From a checkpoint of a small transformer trained on Wikipedia.
Size: 14 layers, width 256, 8 heads of 32, MLP 704 GeGLU, 12.5M parameters.
Architecture: RMSNorm before each block, some layers without attention, skips across layers.
Training: 358M tokens, 10929 steps.
Each number is 128 + 32 x the weight over its row's rms, rounded and kept within 0 to 255. Layers, rows and columns count from 0. Numbers have three digits each. The size before them is the row's rms in percent of the matrix's.

# layer 8 MLP down (transposed), 704x256, rms 0.0494, rows 165-201, columns 0-127
098:165106126136143133169139208095142138074130194129109100101071132139128136126102069110125110138147102097146101183180153137136108150176085164130146121124140113114149157131074133076185169176137136103144095133158164096136111115156165169127107113040126174152122154056109135090212210129150119142174157116133177090094208189160106076152132168151141191126115134076051096078131104140143112120087
096:113119089172160112159062146123094144147122145150156164165075102146138160131114118123081121133105142150200057090112108184051123172139131111178090120081161155058074137114131149143097155146134105127098080103083095143084078210111128123140113118133112098155121083162100091084110111134113141114108148140146099148176125103157110074155050096109184129177064137144093147152122104150078137146160
102:146138177125123163171114133112142066065111120112096127089115137079142118158147117144062155148170150116165136171115091114075134179116131142122081160151098155201137129128134092077147110148107102112104121161183143137119082149097111109159123199084172076081193119145077172164161174105154141052131165133143138099150100177102181164154102097154121161154200107182116156125139123129142122144131
091:130136134077132092110134126191160146124093160144146161069093186107089096182138153091165111154119229159159057106113137102113094146176126134191129168146144146199133096147094151098140090109169142107124108081138174111168165149158134098147107122154145170166143122149115124079157104115142080132142132105110134095149154119150114131157157208130153121100119094077114143128164148156111138112138
102:096106095048186139178117143093140155104175066158125141076160081089106098120098146190076136170104133107130126102163095153200113129067127121162103087152143165126102124103114100177099032107131124152168097153139079121186092150161141146159124109154159095155112085171100094149138108099155135141072092157161107102117079147143131111181106182218059121149119060156124156179148103148148171130113
095:089141109102124137139133103130183121059135121147135071102161117130077117158164127078123127099113167104150118096115082146147163097132085098114097127097118115122188120161120134115133127118075056107138085174163123132075119116176079147146131106091157132126186102132144163146149090139145131166172203137115116071168074105095098133115131126120194107158095074133128112099141145126146044048171
103:134150104166149163169167176120143123167097179125168167130159168080126098078118107152193042157145081118101177110118169180175122143225122153140093089110139092146148213109135157091138100117106067138138134152134161098155113180163167131157161109092125170094106183100134141097149120128094110145127146116152100153124118126158071102187162166116141107105119134138168174154153098074128063129112
103:131113119113116122129176149112128154104092096154104128058119152077063091134122109181151103196120121060149183153155160054113063115149153150127063099140150109128115145152167167089099187116130106133119037144176128175126107146089084194116108136135193193148149148167108111178150076150136114129198072074171117112121109153101157119139123137119150057166143140133101159100161113121128135103114
097:091130135109068077075122121157189128126095156092140174147145105075101093201147165187118164075175122079068096111107097104082122110087163090130128078157182093120110140108121156137119155101065107124163112125160139051122119151173140088151157118191187113115159154083100148175137134068144078151150090216161125129127106042099141164119128145127107122116096122080125114082172113104123080159168
099:108124127107155086081158124191104117113151137136137157146111078151165080200169158142159113083135140127148113139197118197065084185108152100105163122133190150130078111106172140156101154154085174071154112143113141086125129116220122139147104146146124121127119127169151085069100176110107119173092164105097135086106113141084099104156114112151171088101153136156078109125107123170124135068100
099:155164116103139164149116147111117160108137114165103142113110052169155174127113160129190152111141130099159103161151079118117115168152155113079121156133123111124131115090116165111139140163183134178141092156118137054105105168125123144159128112137053160122047118083163122065119144069108139064164137107091153111163100153148113176180093128085100149144103176156133106090123130174100168113127
101:120123124126167130105139150166066150110154090087098165056112077147168067137116128129161168194127146174128093181106140149185070134089123107144136100123177182120073118097124162193177165108077156096117158164139104142085161109139044146080059085175140108172074097103093097123108190104101153137118167170128122129095167123106178124107139093126122175183131174152138110149100121075070145124089
102:177209154103129111128081092157095101194108145119167151127155165138157159068144173159118144106136056115114138197140161128153113103088146108150116152161143159118130152145122168093149147166166183149133165117112149112097112057152136138107120130173148137110187095115110117135170128122140086148139109080101075166138191135116151158130103199153108168163142167087157138144118089101120151127166
094:141121133181136166162112151101135179152185119099130143120134098129152106139129178181083111143201188132123129161139118051138114140100199127141159109098129120147148205161185173094106174159051180171175153133087139091120145181120146167139147098152113188118172144116207160114084086158114130142105123162116124224157117099181125103150144176122146136172067165105077142160097117170110147123139
098:126072174167058146129121153181124157152131154173139118122110093131114176129149168140123200143129078055144152152142180081122088102173162185141161174134107131193111126090096130167064137138106105129130181116170131124132103165055151106084146135181158145122091155131055145119142127087131149144124107118120092131150105067124119171158134062102090111160086125150067120086115157117114087181109
077:109175131103133120138011118149141150111189176188121180089096098123159186083113119113132139114117146186142105138131079110128089102149144116104163100154102111143128096104096173161155140108165148140141139108110066085120169162111125154094141153100165102093163141100111102100174139180207124152168163169140124182166140152140123152142182154175161119090087157179151112103141107148157168142080
096:133146106143119158116157104091124129073115181096155060057160153101177102162061092144115164134072131126136148158114153144156146159147102136140090122161165109169094192135125137115119120156122068106120136179149168109139153135139133118161073163094116137196160131106146102125121171134157153130119144111115142112116160176149067167120165113152176123154100213179113173076149120150104099144132
107:133129187142198087101084180126111097170081130116115125177056167104153175175137108093089113134128172137117165094155133139100121044154157121174159102145123076118134129096124150157187166131149086164162126163110165161110092140144136132104115143095131134164136141140143114146132137136094155121142115184160172126144097191149118145091200122115175182109141138137045089093148111146109152199202
104:116125164119178149161113168147076155117120170138124085143154148091129102166146120180099123131108193148119146151111159092104096087145113100110142193048151142129072179084155170150146090142094130136093114131103155118103057174111151123133117122181153087112133116128140134156197156132134132146090168112163067046082158166123150163124156097111150106133172095171128131129087121134109124153170
103:115150157190103162128107144126163164124123127160178106132141133043184096101068111072069133175122159141162142204158100158087111190100104170078104135112095132104110115182121148112077156154086128086171089108123142128137144085147086094139100132094177125145098106164163139082106189105204088168141136118115146102073095152160085155112128164112107113134175135148151118129117091174145137114133
098:115075140118104175150175111141077134158096096144154136126165090120113178168139133064155142074191105161157149152099146139135149143150157137173102102108160111152068140141126138125188168066130121137104126096149140124174148178085156142060165139081060071162116134109041088101146172135153087102055107133076136152052183093057091098221177114154072175224132051098136130168118150056179123142101
102:123157115137085145085176168126167113101130083153118103063120039102147119120162148123073148139185111088155111115163192107124109113100100129072073160134119133126119056161144156145185093109124112131118138124088145119084111176139065192155122105134112141125149167106181129123132121146098158098072126116164139170104104139151170072120133146089111159136169098130115112132198092113079148106117
094:130134064103116090163047072207119121145114157128129171143147140101156113150120072096141128125120115064130130116167146184145126161185112155130091083132092086152114149084136100128156197149103086114068137116139142146120143147113097091083109091148119164100159088113175106069085078051088166080161158132139163098134142096102094121097146071097162124129056119186106092122143154138152192164120
098:116154148143151092143099111153133109177116177104166146157152136117117105084163117138171094134127116163097151089156151117109102112122191166137146121150189090162142161081146103094173139193076183153153134144110068095082123146123149132118171119142168151153149134106140142164150108101127092120092137128131108089103103148147094150089020062105149115114168143157071160170109174111111085138188
102:118136121118048069167020123081120108100135154157115126148187139125102145117117126081114153110159101082145070181126078149126051146176095177174202096156151170129139073178105139212148099154154123168084148085178125122171141135088141126114157120137145103086129076114096152167096136094199131124171190132144091168121171138148151114100110210131080202182108073162147166145123113158087183117147
094:140153118152138130183190141166129120115140100138086106097166130123154137155117146173121120121104188159123183121117107149155163116042139080149162133140118123118113148120119156074162070098043088130166150182145132139154139163128175101164096077137149129116163097116158110140107124205198133132106128170199158152140163160089107132080103164170106131043133146103118143176116092127124116146190
103:144088167077186087167126116120154114068067145192100079190091101120150161150148144128112076136137132126131153069107141132098135117120139131118119198094172140085112185106147137116121140078082174112104096137159135164118107124137146182096153165181169174196088060174179081158084085087151137150128126074085177101100071116088134140043136183166126084114115126142160139093139158152138168149094
096:105106126186132106124094112075112169088146084177151114131100113097133175108124141138201048129157122089111073127135162130117144093143152130150116144145081138131156138155160078109097179117163148137132081141090152099165122175124197147160138088156156134143098160141124139094124098151131189050117107092138094161166142124062128055096120126093196147111133130165107106151115113149153129113068
099:157074082150136098172164075096099135131180156120125151166132104143070136115115113140072072100157145120166135145130151139152122112184102087117086133139112142144098209142153109105099154120123088098196144153129157139184138146179139164081134142081132165154075155061112134098181088152081134121179116110165133086146115144116152144154104147094155138152185174142097080138129148129189087091098
100:189137123072130125148165154094171092177138153139187127132134121084174162163119161171093159141151114101152099177106134129138062081087108128121144140139144158133161101187081140129135119142082186180086155127191104115084165104133076132116136115132089121116137081135173117090106065152148109172184122090132143144075110147158116166197131124098129120133196117140175112098143157114088128144102
097:117142139114122153146090133149160173139118128157148142163114123164067113166130080093171089150072091119100109092122156119140126119128138132130181136062048194157180116151116153165123066084136132115097134125130140109088148142195068112147191094092067106089082110107124097126078082108148132143175127090118115090084166133106125111149163124091135130134145145126135139127103184112129147152105
101:105080162150186140162079140156108132116122113155130112091104113097123147141159079164090108113075038131180123165093121174043139166171098136052109123159116135189136115104130117177136115159161148141148174098102121115167159160113119112121136054127204133132109095123115122117128121134147149137100112113058150138159156141147086137135171177121161180196169158158127139102130141127103115146111
099:144155140116079080154253111100149070127127113190104117144182126202103162086159129148160126092127132132122149137121103121135114142155204119128111163103135173129140165101114080035079152113128182103064111116122161075141111151081133156108131126101123162181125138139116104073071105208152112092137072065113070112132111121124114141138135131125107113134145097122093173139167150100129133134154
097:194144175154087145142128144164150079179167108108163133077170110109086094111119141143147140093174106123138157098129169142151106137113127166124159127078095145097115080114122144236150098078089100115089147150093130077127133129100134092134215122135116112179150102098110134114073166129109057089056143147129068159094148183081177144084172150128141188109080093125118130101148085146129141134111
105:153140138157150110171108098128130111188139175093124149082068132079101127090081130108175124095140094146153134157154133151089083164102141070142085120108111100146146143142154150086092141096066053099167118118147153081127138070114091140155178162150150091052138104128188109089114157102129101104113104069097164131162112133120163085084094137137131143116101145149133126157188143116117123129160
101:079116147121125096139118116135168134163160140092104099134208110146081129172126132126125153119123180203093151139123149141101129103112202132116108144166123121129194130142124128185133088111125131057119119153181128103119164124088121177064066111089207062110132119174138117048079113158164073170107140132120137151120105127075171131140126152091122128170123101107174127101098152109175139124119
095:211133159101085098168150168144157118102100179175109118183139134132133083154116108094127103144147129164110149153169110149074168153187102174075113135088153116155174169104178106177127171106182130111138178142125086093084115138136112126115108147055106077121130153141161146154129140165119122127109096119087169192117153113146188136139124090118104157121165138141130128121125130146175104139131
# layer 8 MLP gate, 704x256, rms 0.0492, rows 166-201, columns 0-127
095:125146113140095119105074140138110167143129120173131116146160094094164166141120149132118139119142131171112107152142104135129174063089130112101144102101144085201078120120142105120185091160098075113149148127070082104079124093096102029137080132110130127145107078139164109097104135142105130106160122119059087095125100160131158117198162124157082144063143073115113140148166114168079123065134
101:146093115107152078146129181080127137110083121153129126109089061155116181143152163096149101128177142162086103170149158086166128097133149171084207164076141106136153135152094138139195155129115133131144161122130111075109134175090144164144128115095110049161069151157154111103167149077151164145110100137121111142044142139100158166169140081075174092149135145140122095090123115100126134087156
091:103128168083150111115139074144173170152174115107190079154097150200124102163117161122136115145155116152157190172127169129138160160112157172165110087114170144156129190081108209171178071165151122101069144123105160168106186189131107142083149095132147121164145115116089171134143167173118143127138147150111121113088127135121121156070129096194119182174157162128111102173173201136178180133127
100:124199125127170115120088121151143160126181148115152070068082148103158111109078124121129077181139107141165116134139092114140157209134099136083150214105159128116161112191176115123129165088103096103107178123063170117145167092102157153132135159232105076119094168129126119164107190141095144174101117138104128172117135080152171091106131101125178177167106085104142187076130143142161122134148
100:196110112096150081111119120150053079124082051165158121096095152161129108127096148125135192097134138137133088077132146107107085153142131150133155062118120099092170117112114092095093145091085105130097101154115116150155119180137112083150094131068127136158174067096155105102131098146143084137073136156094127122162110158140132219147069203112136158162129169195134144146131054112157159139166
100:107124079112129122139146123125144132098076075106162156150091099139149167133117091120154128117146102068165159112091142156095095141165038092102128111133072152132172145121112145125130096090098060129104126137134066101169165164177079163156191086177132102184066103108122135160120135134112121158132195094144137131157143106160065100151113156087170164070089170138095090104149143162147118115130
101:144158069086141141115130133087132114115147073128145082109079097131110085109111194110111104111108151128115098093136148149100147108112106133099095121098165158065159156119172125119189123113136091137077130169102115081122183129116095164160161131183104147100162182130164050188160132181107095142162186083107115150132137115132121187107092195205134178130097082124111141104145156144068187123150
091:118105141106097119190135064104115166128072116109115131082130073078131078129084136106200187129135129155142136109126116160121154094138170157161160209147085172174154158096123063181221108132127120134114150142193111166101108111148175104120065130120072152135119148133118156194109110147144095088090182108156120139123116160114144164157174141155149161143182169112146102109155122114205170070117
098:139100099173107142112162115137102100082158150138145182135138114192112148114106100168077124145128081093174144097142167090187142116202107105148124159174065180090111122152155155077163122111086166153027168127089098090149126155090138091060140098166116143112197138144130072133115124154119120147118092129106105142152141207101147124154144122166168124143106084200141066121070125178110171096091
109:077104142075161191120139113111078117109146209115143171121155114151164142140076090114112103152118060117112121109166113144141138110182095116111076109109131158124141129160101141116131164132123126110150097163136111148049138102124181117125094043081116185127112140073131171100102135190137129110138087197160102124091096138146133100146197073133119109160113097107186155060169105189087112083135
103:119125149131102165182174120095098119045106094113095121123131162162149081167170160066104105120159114180126114127146118166130116091182128139135117122130077113131150182155115168119168105113136174131149126123091122167152156045156144128118141136135094110110203170107130081117069097173204091119167100142176177127142163100178111130077099137145160090137151137104070208128151116152107142138119
094:109157196146181147149110132101078142093107065145109113099166157066164119181131198155180130135101137188174104092138159114141097140132173099102142134157117160075102111115150157189132114129092107137135065126054119108151094144159162146161135136095127099189147092153081156071154110100152147101155103056125142108127155145139147109174155111119083118121133149157179174151174136141158157070134
096:110084115125171100109120131151205119109112151114164123138155129151143153108162160199135113125127077152144119096151130115136057098122165119123131116186091137135186174150117104134127119095136168092131168080154086115114152102083132179097106169158133164184156086101159144170067104093089112115142134126168128164098093116102150137109109165103096104139143137151136085184125134125127136094161
094:103132146099121048154126096125104161140060174138071141117184108134123073083127082142146150144141128142081144097137160078104110144122157105088121140115082107125177131155155151127138115156138141115114122118126111121160203093120119121183141101163123104114187143137116152191100185159113111135095096141127135104151137104027078118191103143149165125134120192195117101114080145140180156068116
105:099114108111158111155040059141168154209174159182115136096080122125126130110084127123115161115119185151152146104134101145102086103121159090122160120198182085114124081113120127170098133140158160178151160121132108101120175195075130181150148154095219118071154105141104080079163151169189143122158145134165137187171135093124103122119122187109132144108080173168141133027104112164104102174055
094:124121110143141110173109062143123157092085079168098099130187198128132131173120178097180143129111109130162112113205143112118167136138093082099154143116072150172153129123115168130133095124146137069163098131124053121110143094074099180085177147124091180172156120100128108129123077115141081150133163096100112165164165136092120126117136108152166219175133148157120112173101130118122109088166
106:165181143140114104145157160101079141165145129101190052166154080159113106160156074164086056106102116114074120111085173058134087157122161093100151043084145131149104155115124154134147153141124160088205089106137115063180157097142117154142140075146114122115160083183120196106123086164080126090181147168155124144110111170115104152138130146096126153088117122155148114154186161133121119053105
109:152149179155136135099112161159140098108171087122102135186158128175119150092080098114184204114150184122174149127154174190107087122110191178147121135163124202105118144149163209110117153118121136114055146117106155086146149130121150056132102075130104148110122079097116127142126089137196164130171138121073105146099115148133155105141067119123075087095126162119169100090114115130182181147096
101:096132138107124157187157103123130178157160212164093088187112069079098059141132106122141138107136077133130091134121131146104205147052159152144193167140168143093153179053125140175165148127121085109050134173177096105178193089137145140139091151149135093097132103086074119110148088150093120166133147166147135090120194150187174135129120124119134133063142127060174136114119166128132114118129
096:042093134130059117183135133121185109134100111135133108149107108157142102174126156099167189122111100230157153137124157151113133144088193123178193132147086124154153147155133172111135094066171161138119100107149129155141098109124157122100133108096131119164129094127120105172130104141111160088155082178147113080150176107108128092168198191160108177087149128151144175106196141149115072112149
105:137082127133139137118143161176134126123118130136124126140128111105102133128158154067124165071085155140100118183116098136131087140109158124105132120094062179154180150087093157105055126110145070155083174112138134118131120121100157138086105145130188113124123130111138148122140166104166115172124159086127169132103087161089111104129123132150104075160163150156099168120151136141082142142134
097:131196101100140110144115061196081142125126134089096152105165126157175119068119137155074142168095160120109147142141105142145139169066067138129080151109134115107113086155081156093111144109088123178113110157138071118172094166091106169128132067185129137110166068132168196118094108095148119153114140147094147146145140140154123155196089131096139119103102130146123100090121157108110162097149
098:146191119141106139139127104107119129189101173107108158081144128103125140161126139146157161115109132118156153109101151109106133084118108129142121147066177083111174117136114163132166166165111210152130132088139086086109133117181134131159119202114182103096135107089095133134145138096095100160116113116126108068110090186116118171131097098104143138177156117147127130123138144095110039083149
100:146105099160121101112165152135109100045146180148093161110090113193176110136097073071124079103166137132132115054175092181120093127115148058094098113168106113174201111137077136078129125119180121055115122137146140118129125075102123132172113129135122129100115141113154134111182174158128123050114116090138148143094088137118121113191118083134119088161138183165144185162111128109104145134130
097:195179166058125113154147127138122236040137159141099154098191124149121106073153119139147175133146154101162156118137133112101081111144163083141127170130171131089120141105145173099136116058153160079104139102120135130149190158084109134079163135148136162175098074124078029125114142157143119166135096111105137156112105142091146073085163113116148149107083109166106142085181142089104115153160
104:129059154142179105126129135135144057126126126121157141134105106144131143132113124103069114115175095105155089146074121166138135161144125135103128160166074111131147118098149147175103156109115060108067101129111202114110127159101127154182128108122131147096106166133180168173199116084137154126126149116141104123131168116174124139141105117151139114166094163052118182131179110111124088076108
097:165127145134089099132121125112144141149188131130181085186107148085069112155119088091090165178141095125166176151145136145086096072179125176119166125135101124106165121136143172109129124097108142148148107119127159142048179186118136196142112118103095157138077127108146126115125168186069108157075137075084128128147161159123137187156138126115157151144135119165112113069158117110107117100098
096:185108104137095139137197078079112144069130190138153142108144096141139127152092155119119109124135168120120139139122118196051078133156150112072142132140067138131089149088098147126102128133176101108153094141130140064122095138134187119157189120066123179164074168095186124102189076169115150130165142146110121123126089204105145166159075158154127152162175130165120143138155153121163143130133
104:130123170106150140175147124122126091140149159145132154132192135186134124127138097121147167130149098114125120120113124169121110142122071099134119126171040117111127153178155188155096145135067160144139220144162134101145142108208192083189166102182106178102209107098085101136125103171143082138148190142059132183178126134167124131169167123069131097115103142148135121094157162104124159132088
094:133130096125069191133133077205128159110151143115111113127121174166121182211111178197134157078163139111146108101127164146165106093197171081150167143162108143174181187183120118129131105188128097126145123123142049156087174180103086131123151089152101092115156088098116105119124104128101097116112086131156130142137095157158125118135190141109093157090145074132099125144031165151137136148159
099:112117159120128141114134171093104160080112222147094115175092154110159166089121123111164144093132147092125131151097111137133166119128123144122127132099098109120078183096149121097131145120131116078114122168074174132108094113148157107118107160118153152143133154147113161129151105170122161124110082099077076154176153104142117123167081125133158184104151148115147134079114101188119161150109
091:151068132028074125142174141123124163138216099144099152142144138157094177117156119155159154153056085135114123130088126144123057092192154096110167167127125154050077077136107091098124116108149169134170107155068128057156110112133164113143123118069117102113137159123074098072103166140142106147114072123116080125121165124091099122143150088159124173112111135137123110137144168173117130095159
100:095089146081097171093077094166111137129127123113111116103166124139142108099133149102151170080164134112167107183114186105123140091097119118171077139121027126149174113070105157099177128161128140109142135157117183134112129024123101126149104112117128157139159070104110071118142156119188103129169108152157126126179149094121160128100104173180167167077176080170165058139106118137092132128077
100:145158138142116154131095135086127170125159122111109178074148158127150150110159119132123161126139150108122184142040130142149090146143131145104102125129118121096163119098063173158104151096091073125112077110136158180124074160129120157153190195161101155130106119143189124146124122145191127084121149138142082141129178127149133162155182114141096121153101078111107122147086097111123136150085
094:150132146132096137119118104147086146094144149087134165082153158084158120079079164157092121121095136102142096088107143131136189112119115194069094075095162134106166130056083125149096131117115191121045100136108138184164105109081116142166138127119095126127123130122077144121056088117090117140162133170129139127071092135191121082158130091142164196111098179161068133113153069095147153091114
096:184150098125137174194128132131153116137120168153174111156147098144159114143083115127074174133165104107117107094148137107101150132073158175111094148175122119140132115154123174140171104080124159087134147126130114087112129110115112115086095158066102095181138172145155077132107105114136148175123073120158101153098096120226174111116121146159106155070163124138108155187116196147152188089100
# layer 8 MLP up, 704x256, rms 0.0496, rows 166-201, columns 0-127
095:124170131193117148123123153103108188141117111177139076121119122177140145130150129156134138157154072145192053120100052146100127073142140158108180099110127132135147101121165145135118171034140119104125139165090123172067110181180093100164156108135077163089064069059119082141113141122136134180089136107169060140126112106132179132131095131150132091208068114104154101181154144158098180129161
104:141149138138120109123173087086108079138146125148109138145138126168132032117110119108121107153132107081172111168106146103177139087137134163162144169155117164086104142145119080035108169130164197131173196136141089118087107187111163143163175123147104075103103132101115108089164146135124116095104162137123167139135073249134109152124134131098095133147137149153110174109091179136075160108090
092:165118068149142104105108083100105119122189158092122146045121196132150117109102115121102089113169122121129062110118179183115108081167123122130178135148114087089116110158136127165161193150164147138128020145196137090123129114138123123144048154095151162137119134112186152127161111119173092150137132132112126132141125193119124100147170111094176221128150129121146149151064089161140072183154
100:056097136097139075068163130053092167192090111135122106143112143139163106145109150138119151150088147120123138112093179107177156165089130130156109146126179199160085119092158143193121085170167152161111112134134113122118117142084137123174200120143187112196171090146117114160105170159171129141071142152134175109118044151129129158161142188173154129154164145092119102150162121134183133140053
096:089131159113170155146173132214163089098178149140111052124110081095055103152097139161105157127119095103151116181111142135153132095181112127095121167112143146120130119139103063116113107140116111110149190124110092134169124121109146134163141138095115121109083190133166083181175134141068124162079140059093137173134109104184127122107193114146139109126071085111132109131157139097102098152110
105:175122132126124136109174170062092138140159162125138149117117124042117171110148137102114100146115104144118173146077097059086134151139162086058110183072191070164138177103155172089095115103143047139091135169115164212123161107153106098126166139143123112134104151097186085111139131135116063109175132146123138103125086112180136129136094156109126130103135167144124091181177105080114102133089
100:122128077131159143137178075164170171154156109165131158133120161138095107105172143153144150138151118078084170134133117130148125110128114211105033180147111185119131168116178157090145121104103107142135101185128096152145141169108102173135078101122136098113112121116151145128120048145076111162100080131165127128195161158116109110107124059134125172092136197102094099096118183172120142104055
102:068127135121112141128118108142147104138141184103144180094107120055109088165159159146142133054170122130108100120110112110132157122116101079094090098155100141177164115143100134138117108180125120153234137112058138143122157101112143100163122098156109075051221156143158072077189142114089167102107105135124152083106086130162158096153098141088082154107121088115170137123114121166155101128182
102:095135170057138130161152119177102133100117161106113127156106154137117102136124116117118120162150129150096166091157135067116107183141161075108144100136139207096097146124145112151108125066130140111104184134132142145145110151126157076181114120118150168196127138173151101142123134132125143137121127158148185084128168107141155109145162069136119173123131102157058136128158217128131107174123
094:128093136117100103153121122162144095121193121101143139148082117120148085122114129083120194151128159077098039120126149182122143197120115146074148122161170133097219081147117131091050153133170109146112114106134157090131150152097131099132108063154110071159119073109129139138132139112083096128191107080100130144151117050138150144121150109099104130114160118138105073076163108132082161129091
103:086158152105138137103126141121120193190099123134108108105105116057076078088119182148104145137127130169137131190067136105143148154138130114130059092140126149104114120115140139162151119129131124107174154205140126144143134141125119146110124213166114145203104181100128198099091165139141134182138143096080104069103165085134116152111145111160153096117086116117144152170105141152139145113108
097:126124151119126130088116136105027150130171113124109160132130070158091133101110137168167050146121087112119186159120124066128141064118164176106135134124151172097121067067104119119168122128109146125190094117074153119121097090177109131146134056161086105134142152160067120093118091066066185105153135164168175137128080147110077122143163145205184092094121123140148119129118121140127160145055
094:159181153099156113114108149110180150182089117098185055115110089154160118136136148100131079137121194155135165154112138100119159110116142123113146078115103117130132158103144101123163085171066127167150111100140092182068124094112163192135137143200173108177134128086118197096150163112134181067102134189103148083095111101115106116100178101121095153139118090124051105170098076121103116090092
099:119088151131137129123114131162117145083138100097085137111101103092087154109149114120149195121137105105067131131131141043119138094179196143126167153141071145155122166142118155103074053109103037146194148136195148152157181138134111142116146126138087096102090117100122119175099143067165101141112103142108130100159135197114109118101133111182167140115168105114085098094109104162116143090080
071:129091141165153149135218116109139100181065111024125073126131144155103118177160130143125126109085117100144145085129147214106123128105135112120095151097157107094079154125124071115095130125105113155104106159124192166120101125146142175160110123136115190189111073168144135154071104119066122078118107070129125088076129107101130092107074095111092111150160116070125098127106125109109089122129
099:147091141125168107081165080094153130114163177096064079085188131170106165098094081104149155141099095115141149145085111184138200169143125156170102097174147144115168210082121088089090066162157092143134107126129090181117163122132108070122109103138142161112108202151184117132118048069149153081097146099169080086132132145119123140166123137116106162123144175144141103131143099170166166153122
102:109133082137143094083147138157176103179070111118130094157077118097097114098196156074152122134116073137101156111110124163075106080146121155071083129109156065097099152158082146136132129085105118150193094112127139104129153102179109135132123139130120141130067200195130092081131091129196090130098114061139148093163115134168110184097150069115162121081121145142120183122131166147128112172127
105:107121125109090166129104087190159123121130099102105142108138148105133059122122135126105142111127180108107123123136101120158109114166139079176232145057128170159074065080145114116162120153122078128178091141083035141135078094145105134131132074182128136077066167144167154104113077098121128133118100088148130088112117150138142095048081133140165103147183169181127184180117110165120190166160
104:149143100137128133124091099113157141160118094118153097170183089064154085161054137091128144144085130076173161137124156131147082125156126198133111108082090115133150108173107117092086110102156121119160143071094172171158154144165111135097067150125132123118113117093197088099076160049138117134131110123156163135184127067160092145145115120211153115091136133195100136104139101153156102104117
098:176105216195073166111131110148089141158129130103131155143136175081154057100139104142147155093148127159021123132084131135180083116138148104107102117107134094122116138132162113131118122117119122071147117132073171151092112075038097125068146140135089134074061144127094128161201119168144126114118117173187154153153078160179158146121097099119098119131043135099131099100120077181130177092136
102:187164129115132108075095135138141147162178141152070138155132166138083098143149106142118138154137118120075107129119159132102150101043094145119099149129070133129123128117180164157166118130109150182123126167109089182130117147180113172170057151093136090155056172089127130118173150125156094110125130134136078191048107108156090108173093108146114194155122101103114123082147074128119170191139
096:200135104103146121078082110171144117155142167101091085172112164121115170116082129091129119141181146188195057093190143124118110119126099143130122146135063113151145130129191082108114182133079112152164181143069167169163093108147134156077129122218163113146102140099090107140158153152112201105180120180131108090105075154152108124134105105069091145121194132139092091113185128129098126144135
096:127189153207072110097175155193137123150119123092112122137137091104151084102126156151143179121085167128113121059086119148081210108100132127116081136121161120149145118123155109169160109123089140182142132073128154160081186091124125125144096136105098113121166141176066081146110087103095086152111155084139157157152141123090133123169168089118176162154121183185089187109195089091068105116128
105:132112142053110108133160145130096177104160105100114145102076118171105182075108122076101086120135143114153127143116103101150129120149119109115140075115162116113132101145116150188128136134113064131130188115095137132113185132077147167127178140172160137172125085112106195199101191111117115106148158096122154137142171133143173126118163086130085134189150170125113131112115196161032112140155
099:143143107174126140132187190063156159053112172184142111145131125124093108144107133180149161146069089127151109106166094133146146035148188119151122100174104118165176162105171151116074110165134108176129163111133152149158154181126114102153144033185142172159123128123109058118159115089166119143124158122099132100160147140126134144126101148166173170090192112158099080125115093127111050099135
102:106100137056165165144137084185152109122062092149121124157176154129114150076105098098139116133109105157120125089118098107081085146203069168104100182162113152064202154147147093151131124166117113157111102099103122119105098059144138100128123164164146149104060154128059120168126172096131104124136134138085141125138134137161136111137142106123127086083161161107133122107119130088130100126115
096:120138056159089114054145100128125085109187106133186144164066115167117113148148100171154050134108174166169089167098150133149143112155149090154170160140148163131173165119116062128181137118153104145150165167096114100132147147140110083147151111144111143111142091113148107136135121129074111143170119080155146142119203111051173079196099158131144152156140169166176123126076178163169141154097
100:082126156102148094104097148155149090174133140108133141126129126104138146102164108113132091132149086167146132155125150123110066136210121088107116124132106188100083127089103075133113132149107138152143138111135163199149057087089088114105153125037152100204073079118147142171107097130128140121107119127105135133139109130125165171168144117087089127126093182124146147147126130104077130113124
101:167178153087191187152144156122148123136141130196158123143161163121151099160146151142104103130125169160170143142122156152129106157142161128130141124170052134101119146092115163094146116105166127107145146176123110038127100154157177092066110104115118090161099074102124142138142121204078082124139110058100185149098191169093158135167159131122124112108181093102142117089163185092041122152174
097:176097184142103137109123154140128176185077147158145122080053151128161107110168061105177154102115138124114108069105144084099119143097105114160116176098144176115099059137111137126175078143130123104132182145147158098111098104125158153134090094150095127071063170135177087126100108167116122097095085081074111093146108159199131110130100134066084107141178140137139125095128141075161180196173
103:168080168104119061140116147090125031095149107114151152141149176130214131115114121141133144110158125192113079082093151129084055093117093126175097152132086192153101179115125155132131139113149142089107140098122153108138198149140095104123111178097140166114168118126139121139121107135154122135086133061084145130204134145102156149139171114197153121159112159102115152157134095148071120141165
091:244171109102146168138134094138139106144098161163126134119102106128121121121148112041108168130181135159112131122146132081099127130051109114090096156154129119075116169078099122099122107086151123119138132155155139090150082114127107112179181144170102119164050132133160162120144077086077152149117095098082143092105155085084166090139168180119109062164134148125146124136134133139176094148131
097:110108088132118157170165168114120091132146094111186132111085165191103140132095184159106127090089175068146123164188124121161134145183160144132190156101107169088151083174070184122126092091084103125135164187104171102151146182126187083152186128111154110146119181173111108071129188167120181100079193126102101186112076177084151106139096145088100133108099133129078159074142064148142182146120
102:213144134131155104145143124119159109125154148099111143112108198112086083141157102139159148142135147109156134225120081125135113204144152075164084133139136088128162143065161152116159162124124107167151123159125130152140140146159099159124167176132145086150142127111164101142096152096085064123092105101099150166087110100089103082079114179122057101134098138135165120155125104154148119140158
102:116089125072151120123155149139138136139138145099109058029189130115148140081178192099105134131133148175157132153116123140114174142122170122145188166139128147131165111107109092141095176123180110111191069108106096114136125122095122159126121106120144150114129153156172145090068132100099154173116090159137142131147180152141147139101127157196157134120114086087101140129103116082124143169176
103:096154158109093171099136121103098082126082078176149094143110074138087117154086118072058120120151154106189127101140064067081186052127079168095087073125136124105119153170131150147151121136092121084122152168069062080140140139145129137118121114092155101137093140120146085152110132138114076093133185158144115148111178139113155181125112122104129104154111084136150094107149128156134204174135